config.yaml
d_mlp: 576
vocab_size: 8192
bias: "none"
lr_mult_o: 3.0
schedule: "wsd"
decay_fraction: 0.724
dataset: "wikipedia_en"
Each number is 500 + 25 x the weight over its row's rms, rounded and kept within 0 to 999. Layers, rows and columns count from 0. Numbers have three digits each. The size before them is the row's rms in percent of the matrix's.

# layer 7 MLP down, 96x576, rms 0.121, rows 68-95, columns 384-479
101:523523505442513490494487497476537536510490516533533517508488522514514489522447449523510500462488475507514458546510527510491494546500487516499525544481524499497521459500519475506476447498452511492523507452508540512506505492485545471467481551552490511477466464538529507514482534517489516490
102:507489492525448494457455504513506462435496523500524495522490482532484506452524467490519512474501522531507493474463487453449524504533512510553476538473489533498478514482489554504505510526474482544512470534512493502548525529501506478488485470502500507500534494486467500474503492486513521512
090:512525499520493485483508494530469528448522516547485537517474514505473468491471514501447505541480470489502507486466490477499496545527478483493538506496485535500497453511522506486508515511464523476454425497499498486461508484468491529508520553542495491521483519528532460492483478481539468484
111:523491490491473482499489490486471556519500492516556498520458496559508515473479490484480536512509492511482497544488506533486490485479496504493469519486481466509501515524491503506522416488480469515484487493537442471505468505492488469506504505486507530474482479467508508511473502489448490474
110:506528543486487509544496518500506510501495513511506507529485508479522518485498489470504513426476507478524513498494485520510487521503513545514462491510497487505515472512479546544475477533499492541527501494505490467491525516521510513511476477498537498488513501495513493511469553518467505484
098:500494478528507488508502490483518540503514504529499520494504469508499478464510522481522533479517501445467498512494499517446454525485507511478526506495457499505504502497510469512505537494489501472463477494526505490485478492478499520523514473486499530488438512508481510475493501506446500445
099:532525480473487510512503498498484484544469470491475528477475508481465526483521473494531463510487484482476529493500488535452533492484535524495530507525514539516512523522483464510490556497522503509513472470498534480522495502511510497509492493532506457563491492503511546515496496486491495542
102:505547489474487499506518533502532509532502521470467483546499452518480540507504511504498505526504534512505491518533521482496495493527495481484502508513516490498547514512478478547463519554483547548499531514499487495487517538540496504516523516516531457465503543468474522506515509475461525465
092:499480486531516537447495494503541473473489502482451508469521465506534507474477503482469510468506518515503510503501471471517518488514518473513497530483499507530494468543512499454504512493510511511513455504519538516534524540505515484486500491526498515503505543461502457510494465465477505551
108:506484500468472477522519432500491497530482534494506488494484490476477497515535513490454495514460487472492491480518486522489505458485509520478525497466470494469533503478492502458409521482489521528497517549469491524517514485540457576529501472524496554447489534514492455528500528494499528445
100:506432491516501498529521504504525479539497512515524546528520539472559544468526488474453502553515523515491498534513480511505494432530498509527495504491515497492519504493485459498532526527488528508540488481483552538506508473544506583502514511446482474524486488433504497566509482520496474483
102:484511453523528518538505527478503471526474528502513481508499490512473490518481522453535453517541512476503491485483441538457534518505516460477502498505493498496518474466518471513528460524481498485489506499496480483541481518484510564531469464530482504470513488553530509487504503486505475490
105:519490506472479525496534562528465545478487502488475487504535538490545498516499494529491496509507495490483532498505495478557467502529532488471555509475472464512452495491474463522546520518462491518476495488466493516515515492502500565534519527527528530541500514533479497483541519519511490453
091:524465471495470468521485508461500486508474510537485497492529520517496509484511536483516487498516496488451499458512494529488471519474497485479512494525525493513553516549511524457480512483508507506523467492491509493514509482452503460487498479499524446535523536506493516497472462530535512515
104:503552462494509495467507517498463500517487487475487554510510490476504483502506494507517514469481492496535492538529521510518540536519489514473526544487534523529537449498519522454512531510474482510511445509458525499506536497491497496507495556454524480537502498480434520556495512504500522486
097:490482494475547518493474517487524497428483521520503482508494528531500528501504493489476478527513500526519500514487470487457536514497468489454485536472488495522500524468520505501477429523527502518508491517539496496518530487494470494507514472493521483530505498454485513486504525498517554484
101:482538503522493570507507512532513513543470468488497503478557494543549480506513516494517490518488495491503541483438503500494552525549514498528496510517511545488492500496534498534503562498492506509500507497473528504494530503481520574488505505521528548517475501488532503498521489530524495524
096:508522499549479497485516496486493475496524517508477516515561502517486553487509513455474519494511501492566510559489488532497488472535522486505428519484518478524492490544487547535538474462508507512477540518509489527470521507506518527478485545531504489480494500463522535505498503493496524483
100:497501521502498490509480482558508495528504459474484509462555523498507509471518524553480516520503520518498493488510468533532557495480512555497472502505555510480466485496515529478490469488501458495525518472545488476483481505483466524475484505556465499528504500505496478499504499496499489524
097:489462503536507460507499489499512510555481464493475505511529513487491511486490520498510501508485518477542475470414518453509498544512487451494519504520532498496527507457510523525505515503507437491520524485525494497482500493541540501503513543478502468537500481482524528500526483482507538534
100:534540483485492505527545495501528500529508461497482525508492505492512502557489492486501511489474485501484521476473515494476461464531513529481518503505528516531498537517531487538452518508530455504498533541494528466508503497494525476504447500440512525535527479464502503489482506472437474518
093:545464498522482501520490499505484488488552476512536515491530503516530470518490505484509534495514493491538481518544448468493511454504489512530518487485527511521474511487496530499524497489564472485505540520490483508511515504488532480476467517508511514498479517513551495502498484510497476463
097:450479475522520494499474483504520464492457505530477477541520542475523511512537473497454512492496494510515471489505501502486490488564495513527536499474493497506554473519504462491482518503428504528464512535489529483484495457521454511457524505486461513453494495490517457500487523463501505471
100:534531545541475505491486502493472525518513528476449520494504498542483473451501474525510496467500483491497500535524563488512500503491540512495490508504495495514502485483472481530495504475518488493483526495508472518511540506489529444520491478456498474484514510575499519523453484512526517517
109:500457513470480489495506464516522525492507520447473496488497547478530484493474497520540528456503501516480516482479477516500517546468475519474564462504490466470492513476472548481491522475514503494531507490483519548525491509509544522501529467482486530483492504489530485476495492503465539512
108:483486517515521511505509495494506488533509478505492511447476497491494514555498506469535498555477463477521492532542501491554486475486491460503501485519501543518494495479486535487534500465537525462478515500514532526515470483475510504492533506462507543539500481535501525475453500508555458554
097:486530483496493509473497493446494472525516489456525494490520489486488510514486476508503476490471532488439495490485517547467518458487508513512544495509504471501533511506536552483565451513506504469516503521538455518508502464470529460512476493484483495445526475463483503485508468509482466524
100:428455492485458513475504548454503506521486511459447502463529436492488517486512533495502475502533490483508515467536487499521521493493456484475478461496483451531508511481483481568538527560449520488461521481511524479494512498510497490466526428456503502527493483494502523534535521501497494477